Each number is 200 + 30 x the weight over its row's rms, rounded and kept within 0 to 999. Layers, rows and columns count from 0. The size before them is the row's rms in percent of the matrix's.

# up: layer 2 MLP up, 512x256, rms 0.142, rows 209-212, columns 0-255
# down: layer 2 MLP down (transposed), 512x256, rms 0.129, rows 209-212, columns 0-255
# gate: layer 2 MLP gate, 512x256, rms 0.141, rows 210-213, columns 0-255
up209,104,160,187,193,200,232,166,195,215,165,189,188,191,153,198,223,175,242,188,230,235,220,152,232,215,172,210,205,153,210,207,156,196,227,193,185,200,216,189,216,204,207,173,181,146,223,199,205,215,209,186,221,234,208,196,288,213,195,235,228,175,186,232,199,218,201,208,143,164,255,207,203,195,240,176,173,215,211,170,228,161,244,159,238,142,170,233,144,192,259,181,213,206,178,174,201,208,247,187,233,235,180,248,220,201,170,209,182,149,238,203,181,193,223,206,207,225,230,152,100,195,132,211,219,203,225,212,136,194,198,209,193,177,228,200,172,212,190,196,177,192,204,191,205,193,210,192,231,250,167,191,208,245,190,217,182,192,226,220,235,197,175,188,221,169,194,226,195,165,173,167,260,166,224,222,236,222,228,206,278,179,141,190,199,153,219,182,177,191,226,199,190,240,164,176,166,231,195,145,141,212,235,92,160,179,181,245,206,207,232,243,228,182,186,233,160,227,185,247,257,228,246,178,209,257,159,212,178,230,237,172,220,194,182,179,215,205,205,195,203,269,209,205,269,209,242,186,191,160,241,176,224,232,194,207,217,209
down209,104,183,216,213,110,229,215,142,239,225,232,194,205,215,218,255,213,229,202,219,220,200,185,242,240,196,206,222,170,213,236,147,165,202,178,187,230,177,136,189,289,224,233,184,183,246,214,225,200,241,253,200,167,200,177,210,229,217,206,192,215,211,200,214,183,166,185,215,168,198,218,140,187,225,188,212,172,222,193,185,191,189,191,215,222,263,194,165,249,203,206,209,172,190,177,182,246,189,214,213,212,203,175,208,154,210,173,159,191,222,208,220,196,220,241,196,213,254,186,200,165,205,205,168,269,215,261,232,167,261,177,176,197,228,203,206,182,188,240,236,208,197,170,209,170,197,186,231,235,207,203,197,225,146,202,225,196,237,162,257,203,253,216,234,172,173,182,189,188,239,244,193,201,214,201,164,188,163,224,296,156,203,226,199,182,236,214,183,170,136,198,253,240,210,148,210,228,167,176,202,189,228,145,169,227,218,209,267,139,218,196,239,228,220,206,200,130,192,223,221,200,244,186,232,209,184,204,181,171,286,201,216,181,194,216,173,181,160,179,218,226,187,174,222,186,254,206,202,241,148,230,184,229,264,240,192,185
gate210,091,202,188,243,189,212,207,191,211,181,196,191,285,220,176,227,173,212,242,202,213,195,239,233,189,144,199,205,163,177,198,251,185,209,200,112,244,190,160,190,200,152,218,193,155,239,216,264,173,209,156,210,173,188,208,211,180,178,234,135,224,155,158,204,193,175,241,203,201,163,113,192,258,154,212,176,203,216,212,203,166,220,210,188,152,216,191,120,230,191,267,157,175,202,203,200,233,198,205,217,243,169,135,186,209,175,188,180,153,215,172,165,162,176,236,214,200,218,207,289,205,203,201,222,176,161,152,188,212,209,189,214,159,177,226,232,230,227,199,179,177,214,231,253,185,209,213,224,169,152,196,203,237,203,191,218,160,140,209,201,202,219,231,194,196,151,181,207,150,228,191,257,212,229,243,184,210,201,176,208,192,197,178,189,203,182,169,211,220,181,172,212,231,193,192,295,208,224,136,236,256,201,185,193,199,150,160,243,203,201,192,210,231,175,133,196,187,215,183,176,215,229,159,172,244,197,182,156,161,219,247,217,193,176,178,169,225,192,194,191,176,189,202,245,241,225,225,217,211,164,187,152,211,219,208,232,213
up210,099,203,205,123,214,165,184,162,222,139,192,190,126,186,213,216,199,175,243,177,228,180,202,199,157,158,207,192,164,155,218,211,164,156,130,215,200,228,175,155,204,178,228,196,205,174,255,186,212,225,228,191,194,228,223,209,216,216,204,268,194,206,200,223,222,179,173,153,162,242,184,201,254,201,156,248,179,218,183,206,195,264,247,212,192,241,186,251,151,259,157,199,225,236,231,173,172,196,179,163,203,223,219,206,214,243,192,226,258,178,194,238,215,197,230,163,162,240,169,172,163,217,216,178,160,266,223,216,145,194,164,181,173,241,175,216,208,175,212,171,163,209,203,196,144,244,173,162,221,207,195,203,230,189,172,230,221,223,180,217,258,174,242,237,208,203,247,223,214,183,183,169,244,224,226,181,246,213,248,179,157,217,209,190,211,200,243,208,168,202,233,261,181,240,238,246,177,240,176,206,191,201,202,225,191,213,213,189,243,249,251,131,170,184,160,209,225,206,215,214,230,189,180,208,167,189,230,198,161,190,221,138,180,168,213,202,204,215,233,207,155,146,220,176,252,252,211,186,222,201,158,205,176,182,227,203,215
down210,096,207,175,232,218,203,251,225,154,222,231,217,272,224,198,174,212,220,135,254,168,243,233,195,204,219,199,226,237,219,229,190,217,184,244,211,213,203,190,229,190,204,209,204,208,218,147,200,207,213,177,177,208,203,214,237,213,186,204,108,193,206,160,177,206,229,159,245,220,171,216,202,178,202,253,123,225,180,241,171,187,161,195,132,204,227,172,162,240,174,229,217,200,161,201,215,166,259,229,207,149,186,181,219,210,142,230,217,165,215,217,188,217,199,201,234,238,202,201,195,183,162,141,258,262,209,209,182,227,199,231,213,229,197,281,214,194,244,200,217,209,189,198,220,251,207,202,261,181,192,231,196,200,172,229,179,160,188,215,209,133,238,171,151,248,189,147,190,143,201,203,215,145,156,186,222,168,153,156,222,245,198,175,206,181,178,171,173,236,197,134,150,206,188,208,143,215,179,195,198,202,219,205,185,202,178,199,192,195,118,175,203,193,225,233,192,150,191,166,187,175,214,215,189,211,211,145,224,247,212,151,213,216,227,171,239,181,183,227,207,248,270,186,229,179,179,171,190,183,172,183,214,218,201,158,207,189
gate211,096,175,236,195,211,227,174,222,180,175,209,174,183,227,174,187,192,241,247,180,222,231,172,203,245,189,208,254,160,242,212,225,171,238,196,175,213,191,186,168,179,183,213,136,211,200,272,183,163,233,191,190,184,189,229,180,163,186,194,177,154,127,142,155,254,185,172,234,182,214,168,259,222,169,212,263,155,207,201,207,189,214,230,191,249,241,189,169,220,226,194,197,198,189,205,143,244,146,209,183,230,215,132,168,172,236,207,264,193,213,195,195,244,191,194,174,177,226,170,244,221,235,176,266,189,245,176,179,198,184,180,214,137,210,222,202,201,164,179,200,182,180,210,225,225,181,164,221,239,238,246,146,203,160,206,197,252,208,163,170,158,162,169,226,234,233,212,190,118,229,260,161,228,120,178,236,191,221,198,169,166,192,172,238,173,175,196,193,217,197,150,183,181,211,239,192,227,176,207,196,173,195,154,195,151,188,233,194,146,187,176,169,163,186,165,186,207,229,188,208,231,182,195,193,206,163,187,177,207,257,205,205,216,210,240,167,213,151,189,169,142,206,215,183,189,196,190,235,181,186,240,199,203,176,252,203,237
up211,099,151,206,200,232,186,164,243,237,149,215,186,252,183,204,169,189,181,260,195,248,256,188,222,195,187,218,237,175,257,176,227,158,220,187,149,191,191,218,218,156,200,224,160,221,195,198,203,156,214,208,147,244,232,216,182,282,194,237,234,234,171,166,191,212,209,199,220,245,189,157,217,233,155,230,240,185,203,209,244,196,163,244,193,203,169,239,203,187,190,189,183,240,179,224,208,188,206,197,146,191,165,174,164,189,227,189,281,182,203,209,169,217,204,182,230,239,232,194,229,220,217,215,211,168,293,193,208,209,227,171,176,169,211,192,188,267,172,205,216,168,170,227,210,183,174,130,193,211,209,177,156,192,173,120,245,248,152,198,178,97,222,197,208,213,210,240,217,174,179,209,228,206,174,225,204,166,196,193,217,161,194,133,241,218,202,174,199,264,205,200,204,187,251,225,201,214,187,187,233,172,165,185,188,239,197,199,209,208,216,204,181,171,208,220,187,200,213,206,193,241,229,158,235,234,211,181,198,247,224,231,198,235,193,224,186,232,197,169,175,181,273,221,149,230,192,224,239,162,165,242,191,207,203,259,209,223
down211,099,185,198,207,239,232,218,221,208,189,182,244,161,197,233,200,196,168,204,193,194,191,197,177,207,187,207,207,188,207,130,202,156,258,185,159,234,252,190,182,201,189,183,155,186,192,177,183,214,201,159,208,243,222,196,219,262,205,209,210,236,227,181,173,214,174,160,260,230,127,180,207,185,193,182,293,235,219,198,223,198,215,211,201,232,193,190,210,238,170,195,195,196,174,103,190,195,203,185,244,239,178,243,249,184,177,207,197,219,218,214,243,174,216,189,236,222,176,203,216,190,217,151,184,162,139,176,179,188,263,178,158,243,222,233,202,293,139,205,179,164,212,203,170,248,188,200,209,205,211,142,223,178,217,213,204,196,154,178,140,165,209,206,212,198,256,185,168,212,215,134,254,151,216,181,180,198,216,183,231,205,193,156,256,199,168,203,191,237,231,246,194,201,164,186,212,225,223,230,208,155,138,209,161,204,183,168,231,247,167,217,191,206,250,167,201,219,241,233,198,190,170,244,291,205,175,199,239,190,197,173,189,220,188,176,197,182,201,186,195,198,248,225,209,186,173,256,230,186,213,205,240,245,251,209,247,181
gate212,102,169,157,218,201,126,178,209,216,217,168,155,210,210,191,213,229,213,208,170,190,178,168,221,203,215,201,207,188,293,166,223,167,197,207,193,226,202,161,192,225,226,189,125,188,145,135,151,164,180,168,196,160,236,189,218,231,205,228,243,232,257,211,210,225,224,153,258,217,182,225,201,193,203,221,215,193,209,185,171,244,196,167,223,243,170,220,209,217,202,215,180,246,166,163,240,219,196,213,173,182,196,246,182,210,218,215,201,218,176,201,214,212,182,231,187,188,209,251,207,224,178,173,217,184,291,182,193,229,185,163,225,248,208,169,206,165,220,217,274,191,178,243,260,184,223,194,192,206,209,177,253,158,176,176,265,152,183,182,207,193,175,238,224,144,177,213,209,236,193,204,236,232,177,199,191,151,240,209,217,236,244,203,201,218,254,200,182,175,207,197,238,249,237,234,212,146,240,200,176,153,230,192,215,158,204,213,185,170,180,215,197,245,191,250,161,178,227,182,175,213,192,153,206,213,226,216,228,183,159,147,182,148,245,214,228,195,198,179,185,227,169,238,143,184,165,223,247,174,153,255,203,199,230,162,215,139
up212,108,166,205,214,215,164,195,164,200,246,201,225,278,201,155,177,158,180,129,238,232,205,223,196,210,195,214,218,190,215,138,213,159,200,225,152,172,184,179,182,268,206,198,227,157,173,160,181,231,179,224,198,203,221,251,168,195,160,188,178,175,151,201,256,193,185,232,208,182,190,140,233,217,166,197,142,229,145,228,147,227,254,186,149,213,190,195,211,208,149,165,210,189,224,172,168,176,207,172,205,156,185,185,204,165,252,227,221,250,190,209,209,235,161,206,219,224,183,152,188,231,235,203,205,236,174,149,163,147,206,243,169,221,171,222,191,179,178,137,158,190,202,196,184,195,245,196,207,258,207,215,218,174,230,179,221,217,194,207,235,218,233,223,220,212,209,178,201,181,190,222,189,177,206,222,181,174,178,171,222,201,236,211,192,201,201,135,235,203,234,226,146,186,221,161,184,252,229,197,251,163,229,220,193,193,222,204,182,246,169,255,176,131,160,177,171,222,249,213,208,204,152,231,140,266,206,189,216,227,209,211,219,215,167,183,223,149,275,204,181,166,143,217,259,192,196,202,167,186,216,248,212,222,208,208,205,195
down212,111,249,218,141,218,207,243,205,179,218,181,199,223,148,213,201,171,175,241,235,230,208,230,211,248,232,236,205,191,197,237,184,227,171,220,222,160,207,191,191,208,172,242,236,244,192,249,206,168,176,225,178,195,180,273,169,137,164,172,175,202,172,203,216,225,186,243,169,193,209,131,235,179,154,243,156,269,223,139,198,204,225,215,146,156,189,228,139,174,206,210,218,244,201,207,161,228,206,167,207,221,175,205,207,224,251,174,205,171,193,179,205,197,223,224,214,191,206,227,192,195,190,207,213,192,181,214,201,175,198,205,177,222,159,239,195,228,174,228,165,178,198,135,150,216,165,211,227,210,286,209,165,181,215,222,243,205,229,205,252,225,241,212,138,227,171,195,245,161,214,181,161,246,190,221,163,206,194,209,192,187,264,211,208,192,211,236,215,178,259,173,222,230,228,164,156,250,169,157,204,284,203,201,188,209,173,180,203,152,157,189,241,227,244,175,203,167,187,223,194,162,174,227,201,203,201,256,167,168,229,213,166,229,199,222,227,201,250,211,217,236,169,179,243,172,209,234,224,144,210,240,194,201,177,254,214,226
gate213,098,228,231,187,239,280,170,164,184,219,241,182,155,187,234,170,227,241,228,190,168,235,196,217,174,245,207,200,226,242,209,194,109,237,219,215,246,204,179,237,198,268,224,198,233,186,207,160,147,192,195,161,201,190,185,233,240,189,131,209,174,188,153,201,240,213,249,165,203,238,305,206,195,203,219,195,209,220,175,235,226,243,147,185,221,151,218,192,224,155,218,210,219,148,215,212,212,211,217,205,107,219,216,211,202,133,219,145,203,228,192,211,239,214,182,228,253,176,190,204,194,196,182,245,206,197,176,136,196,235,226,211,124,188,211,215,171,155,183,182,174,183,188,206,191,184,188,205,237,192,228,180,203,178,176,205,209,115,225,220,226,186,188,224,171,233,234,188,147,193,198,238,197,198,180,181,176,241,176,199,254,179,190,227,210,195,215,182,158,199,239,164,230,171,207,226,231,200,173,222,170,214,187,183,194,207,178,191,179,198,239,167,222,195,147,128,255,201,195,178,166,198,155,196,229,213,207,201,188,231,246,239,191,219,226,156,149,212,173,214,177,171,230,194,199,216,194,219,199,245,208,167,157,190,213,171,190